{
  "num_hidden_layers": 12,
  "hidden_size": 256,
  "head_dim": 128,
  "vocab_size": 1024,
  "rope_theta": 7360.0,
  "attn_scale": 0.0884,
  "bias": "none",
  "init_std_o": 0.0,
  "learning_rate": 0.00808,
  "doc_mask": true,
  "train_tokens": 402900000
}
Each number is 500 + 50 x the weight over its row's rms, rounded and kept within 0 to 999. Layers, rows and columns count from 0. Numbers have three digits each. The size before them is the row's rms in percent of the matrix's.

# layer 7 MLP down, 256x896, rms 0.0248, rows 121-178, columns 672-783
097:415452429521492516504350547502458454487481457535561595520460484490514487465513465476439525399486532473428494452556456527449568552399520422566489538479473551350432459538519434473562563389498465505546470455455461490527529541526528488441513453534459533568479496391447522508572552496480511494469472519442561534529488536470454566489491473460
098:422455496365434508505576477406463435475559487462501559544485489481453458633635574392483499514482520466509586448567534583385461469508392476511532527465466435388449492531579515496579507505503478494507461562623535590512504414447542455537463477520518519498534432349540507501480486518474631512449532494491472455558402479499481403472559499443
101:564547458438532506462456532483497416469473426438541530571531498594427515542586582485493476478478413504478547612418500495456515481479538512518453528524547484499553393455464527477525432637517553464456484422401427511476491377483526548497506501476455486500450432520587547407502450446538493451497602534493510510440533587451519502504510464571
100:682606428471411539522466495433483536545471537428502493515477537460518547345491474429626544471496509479431496477563437570461548516574512461531503540543512447517402531523556556370569543595467486540486549476488503508571536586460502534555533525573600511508531501602524470452449538542503474509421556480467501539495506389499496517580476431566
097:554443541505472557486521471515412514488492561530547407532570429457504527418511449555367512566517521419436483624479506475516506518486636524486537532476467440546504477513502527442585542551483606575493489529551457527471489501506574436523522609478484512512519459594495481531530558574503555499507444522542412517484522539446444531526619488514
101:538559477532481568457488517515458470485512482524522462504360561519473509437344566465571520489456523541477487511585425562490527496416475420539534392521565502594435480491491473478440498503464530423543461576484493500535500549466538494540457539489589497441574512494461539387432550498477393441498537604527496545477464586550564609477562562476
101:555480461469476500481473463540470461490498475462513493517399517530485497473509525540450407497423522510479517412446483542599459402583573464551512520513468395439478493519483490550522537533496529480489569466522474519484476551541523483535538517544545378488526443410483498489625505608427519476493542454493576512432541451501499479495480601613
100:469483440527482404454485489510497521445474496453497551560495437496522548464503523572542594514549437494559536443553573417589532447425541569469524535465465495461498553460528505416476532490483533515504503513570404448461464440514509503448422504431498515430493422502441478519559517468536543480558533512521458567534640474496506414448479477484
093:395537594518442437563401498471476511450427544633511483587500566604517499507461479641494474514498450516481530609526537507491481448528418537563474591408516426600555552491646420451562632370530556502472504492467417533492499525462526590475492475534558535532519526436487527575470519475498456483474487550534428417472545524547568625453447536529
101:615413524579442539478521573442482424512489495447415524451496597610555523572539446480553445410450496566523549457549460489515373487502458530411555450494479455567466526489526472540462494437454518527500529442513541549422442439560566508432539550529502542520656417452484430510456456424568410504506476509492409649573447406517507439554566405428
096:458480508515495478548534494446527567510504437581529516511493522532500436564478444539495550415438404489485456486538420474489506473520524473583464460458484493386471539414445479527481537426488536493546585505448460533487537503514538472419519498567384557484513379452439408473444450392524476484504376578470488459560450643427509476593567514462
100:456384497581440539469559539419534564568453507432521439464590447601541496487629457492567480477507560478512494524484514540509526490410504438490559424493489494582503585516539467482633580529589548504472462518495565382502490509468539470516570572474491465395554493590539503499499536495523433552494568488489544435581539573450543461593434458538
100:433407511509514422485480523488489451518537507514505506574437557433448481519462489534473512519476473605529468496551509433564521470517494482516459513539437438614589380509583498475519508511556423397419525414580480539436446593622578504498589477452481485492502439552494536504510556399511496559522551480487474512494392517557574395602557548479
099:419538558515533497435539448452451611463503379516498448522464468527481549540471509478429556507525551575447533517504494455511469541445548568436541447491467478482472530495568524590496497516494473537582506585512522371440461533565504565465566418482522505331544417481474427560530558467509383520445512458486547529465534540537543530564420486533
102:480615479523465538542550600506462443503495555534472443492496426524509435406475600445515495512449588543494560482492430530461485541545498442494494437503462607467555450500427526532436511674481426471498521434501571443566503475511511493403462510455459505477485522472458496548474503471510420452543607539527581535532507515463573517494562478560
101:542438499430538485486525450486441543473414512475468467419541444531520549515486483533463539461625584484479412579484532538434583557548432457488437453462493480498525496490622438503627416499355461483493411432482465529434480547484511555577473430429426557426549487588525556478494562498492452528361540503504528531584445561446382565502567410498
098:586504498553554535385495562389477552464463547473467494498576559604409490470377425468460497561486468473488550494478479489435533504485454516621603549418462524551478526527489554515506576473558411408525440519433507488465474473503485544468441507569432469533546528511512460476494556503543503536563529489484467493432522593520477459588534488486
097:439501468525444609506570458461504509463503503550478501439508514418549534438430447452439510396363508456542529354534432503546473487539476539484565471480518425574502470452580512512486423449587497496484518517397535533521392452497502484519570493507446554502546503526495524471485522497485438460524545429491617504495347525388540511540477492494
099:531542539541573514582486497455449512440465484511524442527546519560510502481465578518542428514469462531431455547583468524504515575497517511456554460492443373452513492548561489591487612431443591540512582512579436514468479541492429449486440399490499468399541523426517483534486516467494460390413511466473588421552517459491403465506452493560
104:489440464435506519494626492492496495529436437536539538516551558516457611490520456436522475433485595498439598513447571431488418478514644603544528526450471495512547531485571460576514520548494510555456469469539488428496481614428579496537494554375476503566471487474519460585541525554472487570541484559504434417507509559463583537526610471576
109:493383401513474478573501531486535468506525519506512583547508513537499532502584484423482531429407480536525472555478492492465396536504487406483541455596460418386503432473533464500533438431533470505504459537511466420451496543426476574500521569510520471480527559323487426476537467499485517516473569464485321611551424475471564401527628513522
102:398542428448494515456556438471482452426510482488518465500603546413516433471443535429452450546467586547453429575565528506540439487450515523471573491413497486428550520512510530482483471596593605634504540392490481492470490637414484515499413559509509548512571504522365524482657536514514514457526509582490479435491533473490551446456544476521
103:442561532474622598531562474531466399454500377511471442464476464591488340543441498464456479483487532392421533465422442509471561534536451539453543455479422466472398498435414446485405468579457522494588516421531589491545423406480498443433497590441486463593536457447458483390542484466514406522503495574498549553449569611465464512508528439451
105:545546465475433611471485455520467466456529440553514530438540518345438455499521463451556504486489569536486521489466561554525547481475531499528486554509479541497500377513559552522461436502525498500551438434483529424499492530476480532448425498535495411387528520435486445522455520459490427557469419512536452452476511412433556501450527528509
101:526448470454502545423447439446490632496581479482541614551561556496515436425460490457521548488460484458345455561468394519533410517556540454464555479545528538558445528438470485454433573560576489536465429540361449563533555450380492439453474470499420506462524565454602417468515505537464562459448562479442483583508546486512516453502546494450
099:462552461464491546483526545575523523491507466519537510478512571541493505527492496399436466547427396460534498535504471477457435493501485515437462517543483462402472429503452532574484430528594444513444556499510597475534590431493430483587543563449468501456563511492442397536534498499479537456428445494459452478524488540427581593539610558567
098:411439521508585481509501435599463499514550573515560504497537524477494501658583590553355413501470573529496511470529526419477527456550488475475493522500498592438622480467492530536521460423447531507581565552592486509441476488485455526449480477549395512473566511513471552488432499513488487515491451565529518464519394486568493514583632465433
100:487465543441530476382485567545430486506531442526518564467565441475521524417632518496547547598516509500595501470467491546500450461482510649438429538486564555470387455523529542474523632543567495423553522493517568390545469580552499553503557537513525520566526525676451535447527526428468488453469505600465501482501577418544500496588475445393
103:383499514479472550576371528547552525446495467525468503533492551457624434431505558478452468481537490466471460534479455548470384536421501590481496548490431435491508484531492426462489548474570508475559441472551501524496527596486532445453495518459492427529434417603532538475480494509527532525424437513547525520503519629496473486525504475586
101:498465552503469550458477549564522521528556528432453494517498534585534545494570582397632538502502415420664523575430465503512451505502470414552494474461434501650481525468524496547485549607427572535508478503463425526487518510435502471463480498489462572547496439551487535486528380521523427462479541440525553484501571504540527587519532559591
098:539553533433560476475434449543517485531511465536466505463512424503524453516502538462501594511598505564537519460507446518514493556588490482499498490514511577556585489556514501359415432487557561493520443468505502389500510418467469523423534509575425541452451523370572485485578371574487500552576390455506511476452372435469583605473554390517
102:503580477492479578507552452580528464512516456592488453471550473517476494550563540464537473490516547560517491480500549575524465525472446418541507494570478541536614442516427444495432490364517502532491432419416554583509554538500482522528500425489509430525487441511489465480620554466500490435493492449506500586401471590463558445507476553445
098:511549494520476570441489489521455480463571546499467477407474528460608355549548460543581432585467498533507463461483517504565556452478538505490439468531490571505614499488430491452515571385532468489435423527462475500473572409519510476585435459458506473537454383508452529502542520479480505536600498476452546491504464570557438474540529534624
100:395524512503397448580450506475498473523459441520428499508503442549502640502471475506564558565528440488552512469458575541495552515550498631515490496506580471560494460415552441454495528373513486500511484488440466479466480485518521637380519528425595471508517437397570500449532365513530546600509447473539433521598480570518548487490529499488
098:539514660561520544478542600510510477569547482548444601478534557462528480476525551459488504502484475508490487570558547498565524438481550442498501426528555527462584444506558539497533545598476487491485532531470499602494467484527553558426501511534514477565534574467519527514452503548448603544476507430465441568418585529509591472526463488525
102:412421518461421505547656478500546423451567559508516483549460543521572444423526428426513528438527459438548490467448462461461440374435518392487449643596536460506496450491453509590499571467508566527496500483456577464495523604497453569464477584467536474572465533396539479483551378487519547465433437491515371575596497494538382534489466475530
098:490486375496490571351433519575493503540470473504520590483417489551533540496419512489492326481482401514504545509484511364505474492512558399409491431506528485679516416429416522544463500501432579459573508522473527545509442487531455439426471567441451486509536419497529447431503412469505501526529441535500498499438442523551476470523523514482
103:454548443511455472522542574535460427447451573516471512496463459495411637470524411339575420438544546553520514503532511582527498560619499439505505484489515495481483612454616454498484539449502447510470492375484603541414535575522489536542506506522420554497472582364459504517539443542457443448490593577462556545506411596532358553605452442495
098:427377473482492531492515503533488511555569529549484647480390503519578509591514512538481499450435428455539426444444485442537623450479521442520492475498475475541574547467526490528534437493544496544442550519501487496455538474498428474450415502529524453483545411526549480535601437549558500510457544520497493503502450487486588485563545408470
099:415480472514472535521394489482544456437447519559543423545502430482521474377446523491475510450545607617448442531462457495547542496686446475492473522507441430467458499444505488472532605574515585407406514570488506560508529493463544477450528469542429526578466482449425521452463551480528496452504519559444455612528447496560576516593461460511
103:494575535553417471470516590422459531533499498479507449522476501508600474379404408518534500471563489507541511460517492607563468554488584543593501498523536466476492486483516465489536517560549481490513472456349473531544466593570497486426490480595431422490489598419548537477479550425500450534411462524500476576461474354487429528471531543457
098:509490477544434520536533399453534576502482477412531539458469481532437533468387453514524497617489556520518438476518490494542558447539508454448531410490542586526504498494558494496398521497528485522565419425481528575512452477459520518605509562484531433528578587531581460541471595549454334503640430449501502452513549563561624487498532554500
101:384375482489488480596565496489456509417557522513567464560499417449422484540452486451474561570550478567526470637549444468518396507465497509490582483447469519475479462505499614473478496632489506498488560434562493629536479537513434494551465565521497427627435465469497466524502517453487445536464427487469453457490482690486577481544541496481
098:528508522474455519450649549560571575550467517494459555587509538525544479585508602458449477599510485450505550431466567527534467531384516511472517531440490589640521467507451444526532479465479509506520384469588497478485515488500500504509425470423497463587528437489441481522572558464565427521506395573501508430510439477525435525596476507621
098:537642540465455381587461539441490525458439509482491412482444578490386448573479562583557405463466487561573507541464498523500610482485533568474516420467451441515429491511439440375468507537530541485553539439389425454524456529513514527484517481429365441489582363622460501439536479538523590468503396528507503493554479546444414595536470480455
096:450553491453542563536508460507510529521568534522456546467462463563471496523484524521527496421513475471419502510479460532582523502426475550404496470507501470515506455587433585462407394310531493490422479508478541449475510463517484558438433561487506452424580509440383525550434534561473576531468486491503522443474336519457548419560495505381
099:474479525480467495566474483446511513503537598501558507551498480622523404508569629638618406558579445578480484529593455490442603513567613401521511432510548549547605461526463545453500418473579518483462537459494547469553506505478477463480501509447526550472527504545454536496525444557544460502480524539489452445552495481493559520485450521532
102:493434452530530460533483556440482533493486434554476532474534563525515457567472464432543485540578519490544491464481510478536535474515449440483488489533566590498459521463439511518531414476362520473530500431532610565515397454498533417509474473485513453451520520482527485575581476402482512559518487443531524472508470411522497475617569518408
102:510480605500503505511547571585504502526488471453485545493463479388547549504508548545469596623527473452554473463507426467496556516480471543484521492411461414542491441478430500456484522567500491507496457509562534513485523508468471455509413478425463480562638482467604532448527412430487442481496433497496445430594507445439552496470551530513
106:602477427416480581475449520589489438547514571564423493437496535458445559518520453494588455545488561483400485497572444488525465521431518523572456497547539537496525518550507504572436484506513536486558471504457481472469463576456583592494535482469485476490495624404404474528509541569472469529536488392444489501477513517475537540501552526409
103:558502517513474545445507476558499477465513441527525473505379503548476566581512501541485521463500497419515531387520436494442468554455568488512491514538511480445500445535479527486431460500504515529508514445520543432423478538564541540499591513461513564572472514594540539463501455458517544509459417469490530567472564509512605426419476553542
098:531513507558487433524479664468498509473462450528502609459462563616528485521572460558521483459509491538593562479527462448471474501452474534433490483501506499407513474548503591446484443540488499462512569503432447434465485545509529500509509530461473451509386486402557544436508470521540528382612459648518523461483521385587532480400492490507
100:410528525580494432539463599484470479501360474545463499475412566479589425526497566520530513395437474502497544511524457559456542530447484421456456513504517522514480483498488473521546508631531474416458528513548463564397491446491512518608567504517538532464517547403504513477460421495501624550448477428483590463428456569549518540434421442577
099:522559473511506432561538508429513571538518373472443594521430452629528491534604510453452513557475612514482553550666513440495533487605529495503469524473595445456513567544493541491564465575478581502534499544336458437429466527506490510462551529449553495408508491544522453401428527555497474493589460605510570636431523559482546537534436532567
099:520451429480432445548508510442505456434437481498497469571524449507407413423470425519545445538382468506502532532498565534496521487524505464536511484519534557592508526489622432610457378532516495528500534424346502557515496522537530470604454497537435452476506480474531522523543532514559578508488510452469509549477437492489625521478408542514
109:519508507493574485445540467434429491536458541458518572440571531383506448550526548519505468469503465458475455406549459500394477509492540632488421510529504460491550409488480572549511462493554441483501545461578457494441518429558469445572497553481531513571550476555434561517498433504489436524432442495477472438467475521464413558387436574545
101:472476502427481426498414522429404480550492477516531588597459500576543594580530473470516425473521554514618479444456426592606426531349492389495443457500499475533575562390510519448540453419404417433478499517526494545536494551474500490561423519414495526454509547531511429507495612487411570513502489563501442475507440661580441485504506493502
107:539681408497456575462436475489571530447584516510455536492480571518579533406494488465547502490480483573620560601586492426496371453554526451544484499469502491489567491562415488557529548551442457459456511492456475519430504531535520500490534410585593516599627584546455440533494513569460533463451578444455492551424489607500494511383440513473